Part of a small language model's weights: vocabulary 8192, tied embeddings.
Each number is 128 + 24 x the weight over its row's rms, rounded and kept within 0 to 255. Layers, rows and columns count from 0. Numbers have three digits each. The size before them is the row's rms in percent of the matrix's.

# layer 8 attention output (transposed), 448x224, rms 0.0691, rows 362-376, columns 0-223
101:140168124130136075158137156110143160109141162128151146127073121155114131119158120140146154121170121124087127091104128143167123103179122099150130154115145162141109145151117139116147100125109129120114121127132129168152108117134099127146155134114176146120131091101137129135098131098114085114121133091163095124159103118116100110170103151130125126168128126166119120133126133121146156072141088109132095106132129156130135134152091106108145172111111154149095087112082155123129111141100143140146060152109120139113100103102169149119110146139096102120136128102176157145189122121121196130125111120159107138100124129162157121165125088131121139101099134163153136101164164103092108134084
087:145130116119097142102144116128099132069121110150101150147139124121094133135142071138132133123107116143113097145106113120104178107166106132148125155129113161155119148132135140119139157096158142102142143156133099114152117128112106162119121153147131139085100151179135117106094143125115146151148137070137152129131134149084136137109120108113082115131112104136115173048101156076088142125161107135142120140168163067133137111166096109149164109114140098139120074130132108155155121153150129103106159123135138119136155117173102125124117147121148115131110124127148133127142190116126124088141191165113161150086091108132124138155081122114128137126168134146136136136124118064162106110133
093:102145154118129175138116119082138150096133119152183150127106135102102182123162126104116102114090127160170116120145139104128137131097161077129118137123100166158093125118134153144125100097098119161156104152166142100137143148148154151120108153127108168154165088112138149147132161124122131121150119136115110122100126101128113129099127110127098162127158127114101157102182115188162167088123127165094138152112160153173096127126106107148099132167145169105150130110138152106121117126104104121089088083129097123149083126115137143156119092150150124135143167164112114150097135133122137136110101114135064153120131117105091137135077073152145165123146122109148136133110120132145137134131
096:097155096144122119102156109166132137103105144140145091130167131121096139148104115123147107160134094141112083138153120091158121155098138123117144104135119115132089126098150109091144207107083118131110131114073119108163124163113077132154111097120105125140113141139165133111109131172137139146133110131138104089160097170114148145168118094134162093149087121122163132137135163105189147128121111092126102130194094127108110137164155123109158156142141119115124146139157138127112129132155113156124096113119151136123110164118138096158138115076099104113172115136105119132106117133097133134151122130124155124133160129095103144122117172145160133108120084124185106111079111139081120110132
087:140138146115154107100126106115148111140080152126140069134122126150103148124118140102147126152112130147095108120132151149133128135141158130143122144132111144071091113139147164147125099129133124100111157122075082134144134158135142085127130143143124122130108082159088128097098154158129103120139120175164154182171088094089143117179100090171124144116128105154153110140116173115105093121165141120120136130122111133088135148140131144165130096108100136161171119155095077125112127136115137117156129119076115147072162105156134112112122120117129099130087121104134120181150155185153143173146142153144142131134098133114136123110172144139131141130103170127096140109107142175165116137122
103:128146132166156107122123120131138128112147146125156145119168123126143152154090108122159092131116132141134119155166095123153097099139110115119153165157126117143089115135139080111140135138136122147105113130097102116149153138113149144112160124116149115158106168132107146080080109157142116116096164155130154119136164124179098141125106124117157170108113134121154179153145152146185128098139118127149120167110096124111106136148162190142112101133152093112097145137117109129101137088172111126109149065124154106132122147136159136148145093100159157153075119154128162137127136140111163134152131148115090154136120099107136084124120122141144097138128068138099144131159119140077104194174
089:106163168123126120100180100125131141121125107106120159163122156144115138143111129123130118100109145088123114134169134099177131082137119099080152108104136097090090127182132106148101145139106139112119112139102117188175104143181159103155116117148105096100120141137120129160092091158092143159152151106098178151145144145121117134155109118113130154121140119109165173181118141117159077117095141125129096134118139104129118159125122095116101129104147153110085155151114119171104139107126157134130129129146137117140076106168139120115140105122134153153162106107147137142125119128142155153134118103119118128085097141141184093114117090123145101089102185152129115102121108107094136130110
090:141139141138120153166111138104129118136132090154138125112152110080131115115124136085121098086139104118110105088090153132123102100115091118125103153086137116178134113112145155116167122129133142107143093149166135077097145109151155178117108139092124090166112155111091146132136142121181131130092101123142058130114130076120103132099144102146144100151162121125125123115101137176119151141169108137149130099111152148141132145119131119145106081127136065122133099129151132114167097129154082110101104160126107144125106142159143170150097162130128153124134146160122114150122166088150092136118140082168097131156146148152089136147144164096110118125153118130118151136110134067140125116116
097:113150159177123114127117191121100144111111147127155160144118119123122119154135133088172129140126135107109152121149069068141112110130112088142136142146090066146127133123120135153149116100138153147122095114097106155155145148127158144124135114123127158152147153158112136121107149166131127131120161097156129137130150128181134162155140097121121118104136101127114125135154186141164146107122136129152123124122122167111171173133152153087141169156097162136109139117138129072113142116188154151127159092121120152099125130118163114153114118086177152156143122121148081126147132162121136148174135117186175143115143156077116107139111138099154156127134124128152131154139081138117114163143
102:136141107153165155109171103132185128134127176110118128174116128149104107118111102085165134127122142133097113171147132196106130113091124094131159118125112122112137100122161091117130153140113142164127148112135128126169110104109150113125135093157121166127165153158105126114125113131131152129097137126119146153117161129119185159169130126127109146108134116129150119072171086140106114138129169141134146135116129143087141149121108134148114112137127134120120140109077117141104172165118148172166168106163104147148149132145137143164143106140153091120102108132068121121074109125110108161138139106144091114113139111101125088078109143108138104148072140153080137096144119159109112150162
095:158137139141154142133121169078117159099082134153141137130075146171134109163143153114122104137104174111139160151161137155155111157140124125125111136124151127169128155158145184151161111140137149157117137125106160109152121123141147129135096158099145122120134136127121135125128108137105135111135102121126094149126144095206096154086101191105093148116167111112108089163145162122137127130142129108139121161159112144154112114124110149094119116124097146110081093159134146102133135121133144084167140131163162116078119139129154136086126122132105132158112124117152137102177144134124141068136120151146178147127149133126119092101150105121078141125123145124114166113107141074163112143091
088:115186130125177101093130113115143155124101147146133164129121086139128157061174117126136105127107137120146089117151124097102131101130073131126165132147157142137128137108119151149122125138131107127156141167109128120108107109147102178135149124116181169115129124148116138084141145120114127118085129134160139102090126103145152126160187187094093168156112137132121134104124126146145136127115153111087122120136113168127135121131145091113122160090163151117086127119123116153171154118142141175121096140133149180137132090113116139140138109144120173188111166098133115136187135133154125087164115131134147129139133145112152096153133151158092125105122111145120187137141150115105107156106
080:131119111178145142136121163133128145151094135162169093135135142127073158145156126075148108115086151148122145180160107077138147149130100140167135136095142106066153157110109134161144099119109116125100110077138125137122158157096089158113113122123137142109105099137105128113136112151130151136149146147108112124133133073130144128105090105160137123155159141123137155112171142155134144125112139110144175116126118112116140141115093103183111093086128157102156137171158140112127120113093121135136081149154084137130127142134082075124121151130106115131117076118125106127116093166167116097127175102122114119155142102132098146126151143151111127123096150132120107121103110121145174071128
087:135134143084105166144112150093169117157116128124176082146131147113135126204094139090137145139103116107118108116115152114154137119081134112170140132156123136120094115171202122127126125159126145102119110117164082117153140103120134157132149131112122139114165132135114117164135136182148137096130136106124155110110139145131121172137109135083109152125146117116115125108155128124086134153111143097117074129104129138135105150166150146123122042150147114117152119100149189156147137143095104153127131151121137152179120141131148141140145099122116129123187129165123137131108116094103142132144152130093164101120099109073114082131127101123163143153125140130153102132151105108160151135105
086:097124095184116157176102119125122121105113132136156140123154138147137156137131123120179113123116114117107139160158070073125133127145100171135152150081156118132134126129118161140135106141095096139121132124134154101103114137150127132114113147078139168136088108112134157128108123146094135115106121125154099131113211118120106137143126144138120127130150139122116115112126156143122135162109105126113138168118119153108119129129108178102114173082163131098128156134138128128145138164113144129137112128124084126115171155113119105106075128073078123123126096111175109122142147159162131151097143100113137159109109140078122113185137109134106121186170127155159143098114090188103138109118
# layer 8 attention value, 448x224, rms 0.119, rows 363-376, columns 0-223
086:140139103153094063165103149097128120091101109105162126103128119175128110112153125149156132113117130143134123113099126122160150139146116142103121098140115108114126108111133102156140141109109133100116144138118143120140142156122121162129158097124124115107056114135110126141111131128157135078130129116103123180131126115160126130096135139165109168119098131076130154161107128105093119124146105154138083135147114099137111145153112153141132113128138165161112134135138097145142091178131198119121098159104112143160174128118077183141117115185130120113150142098170125069152174153133097141148046106098123140148158157115114134135131160130120142134144146122148146154137144174149128129153
095:117116170126129171139076094153132088133127127127195149143152136141091156155128154097163087086099116086125129163122141133135122099072145137157180136101135107149153144153151139120141112122140146146143098113154149095145105148161103117125128122133110122116141138102110171130107094118130102106148135136116132101132128147122121100158085130169150100094184162109172148158127117138150142123092107123124125100117116132181150141166121107130142135133136095137108157119183129113132120090168149120138104112150104135120168151124134113135141119089132146129174104133133124134103131127165136138094160116122140133112130123128146083199101111109135110099095158104173069099139107139107176120152
101:155169085114135107073169119131148123096164114117152122160108139132094134073121095112167134160158100076143105097135112135148148087179152087119142120153108111097119141167121133151109096097107113124168126138163112139103148125155146128139157129134133149158124118154163131104169112140097152119121135118147144190115085099165155144126119133132086127170147133175149114122135126108137127118094166137106160101094083146129106118110169176098125113167128133117137107143111111140178113160122130169150111103146172150148111126127104116136152159139133150133112161111122119076147132144096142144149127133120115144137152105142100097115142125181138111109155155122099152111143117167134150128167
090:124144110130115135129156117085107158176134155141141158118111135097126121140132072136171123114126148152144089103075117087127121140150146110133113142162127148140111135112147147144144183103110168146123102100137145124150139166120127144123160126138155181108134170176100132154086129167144123119129071124146145096167142132134107114154158094113109154132118124165160141102158097128105111128123115114088145124106161106130139111119106114111140129125157117137167115153145069100156098141115095104150126153142100138136104098083137133182092081113143134126158123108141103101118146105151102102147124186126135117091124112142125152134172135182132127072174104160094131144131113117127095102143
100:129185166143119146108179125128103132127154135118125126116108119106150103109174123108116123132153125094098090130109143151119113119113141139120139104108108157113134110133135104123102116135144120130143122168161069129146121132123124124098130145122133156103137105150070161075135126166101156114109106132139133086142160130143138166165136088140124114145103105135148124140144103095142107123168163121094115092119115148120150167169157158128148158112149108167140145136140100125190136150126126181126171130064135127094110140150116114154116135097152147157129118141126098148133153138113094147150179196083160131119136114093103174136126131132135111109148137149136192123140112133182103076127
086:158162145104146135076115135106127162101119152128118144126110130156164133092158156146113137138124131111149094135124101116091094092147127157147135201136131181117134118127166094137133112121137084108147117132147121117138136138150139137100187095134072096097107157154131137077081135123137158144131102105134158109149107166123108105087126155135141122086140131097141165137089125136150099169119136144108097129181117124148146094124104194169113158161125116168155110185143166092140121114129159087119171092101134127103107104110140121135141131108173135133124135106109119092153114120099089174126129117105137150154113150156108139110149130143147120132125154143090123128130135116140119156129
091:141076138150122128153113092156096138120121100121135139123157115109118139128096113092135113099097131071159129099139126122122142135076130154108138146112138113138137103126106139127130183148155130165121152109124130127158127108111103132106130135108104131140108068134112098152200099139152115110174122153133116135103162111128096155165145107130075138120102176099115101076126153116144145146123143114128121105163122109159144176118130109149154098131130117112107083100110131100101135163155144075082110145103108168118116136114095153151145148122116154122105134140083130159055127133155108124110139121121178107151122113151115110177126116140095202106131128136151157126102129128129160124102
096:140168158183112122138142110154166154101119122097141132142140132143128150156153132120120144076140115107105136157187124135111140091152165101111170125141094102149122098168143092120097147122100163138133136143140108122138075107154082132107141130142119133144127127154100139139120123106120110131176087146164181126117117106130087180166128133108126128121136108147170165154143113116145121133106112109118113129130106155157050103145148141144144153141142136125113124176122148122123149151101117151118156147071168107136159168137112096166131120132149146116095148110128079137097121152162102133154137114148130128110103098114130151137184141154131131093189144180099151110153110136118116116125
100:108170141095154094120143115105124125143143166143110093140082125135148133140147128148139154133154131144139117123138121130113135130122187172130148099147148124092182127123152106104126115128128110153105121127140103134127092143119133108134125111124184132099152123150086123100078129129116175150144100169146131126151132179126148172119128157114131139103146090137126148124095126125118110094098132121105144135098159137083097142169153131143098176117149118139073094137130125152124157119114121148114159103149091136145114086114151106121141102119154092163177132136149119124174106203181112142170131140100142132128113115109164114141083111174125139154072163143096140169133150109123099097125
101:098124122119132141169117127115161137098135093088126131094155160135130131145154174101111150123165189163110122120149163122118143153121091129146162102127158127130142164131106086081133115202126112136108136103150100145129122136115140154131154148113128109085131115130093111128080104152119115149093170128137130072104135109152090117116115121128115122135104157119106117107161122141098120145121107104155093181107154132127103115093135138166145136138190137169121137075136145094077115071121132074150144127121141117124132151168133078129119107113103141120096102140179129131142102129138121137077119121158120099117079136115161113115154152132143134124129111167104115134136116137132154176121
091:150147158097153086136153181126136116148098137120156117131125113145109135179136187092099148148118093162132169137108136101179122141087090128128115103177120139129114093147109098147160099139122137140080104130144155144122105139146123100103102132090144128159129174121151137093072153102107138126109132105117111127147118123106097128151107132135131148147167128086102146042136125112164113121166100145171138097096165158169107131173099113150156160126122131146158160115101149094106127108133189107115095131115151135116146119131133106101103132070130117150149090120156153153136145136121131150109169126149143150124131134122129126113096149140087140125124123112115132115148144126115088130117
081:119095133078123169137136153099114105153129122104152177161136151121144136130088111104124165137101170121103131162158116110157136132149151098114172119131163131154123134092106168123159156090139133129152128119099145187116136141146144105171135150129124100087146106141131142130088109143156151115172117110144116165122171141160161117097133118128122096182117080086126080157159114118128172156112160120133119152118131141114116103133128143116093128170146125116135141144111135109160141134163094109143116107160115124158137142101158146146096132106125107132122112125115075129088157140138189170103102156122126136129108103118128125140122110126087087164125173118125093160116130188095114118164
092:158111105140133145165100124116171138143181131173135105160120099149137120147126089119128109101133169097096147142146137161140140127152177120128166142074147114145148109093130079149104134161165110155148094109141140102151133133109118142176112136123136095120135127180143113096149118139111148132100074125117183163099099177119130135160134147119151125109123136090097167125090153152184140132087117108158132126123141121114109165111141137098117133123138153151099097138147117110132102142185145128102125085131098136141152098125103149153141090100119138116142159095135126124145127129129123170074156112094139111154128128142130094123137183102140096121096132177101137121120121093170140139137
089:088150130163123133124151165145173094125129116094085172095119125119159143101120109085143181110147134155100160114116111121144127155143147080096132111144142121167152141106119174140147127110120151145165139143069143086146113105163111159099147153143110143113159114115148117115140085134122165124140097119113115129083143095104125106148128085157154111113102110072126120144146124101109121137144094112190183106162126092130141132142135123101131147140178123133096165106128143091137139143167178116120099111131146134122137151139130099150134095135117123172118150173119098113078152150107148131163129134124112121145087131084095141071171117140137117133107121119119109104152136111117137136137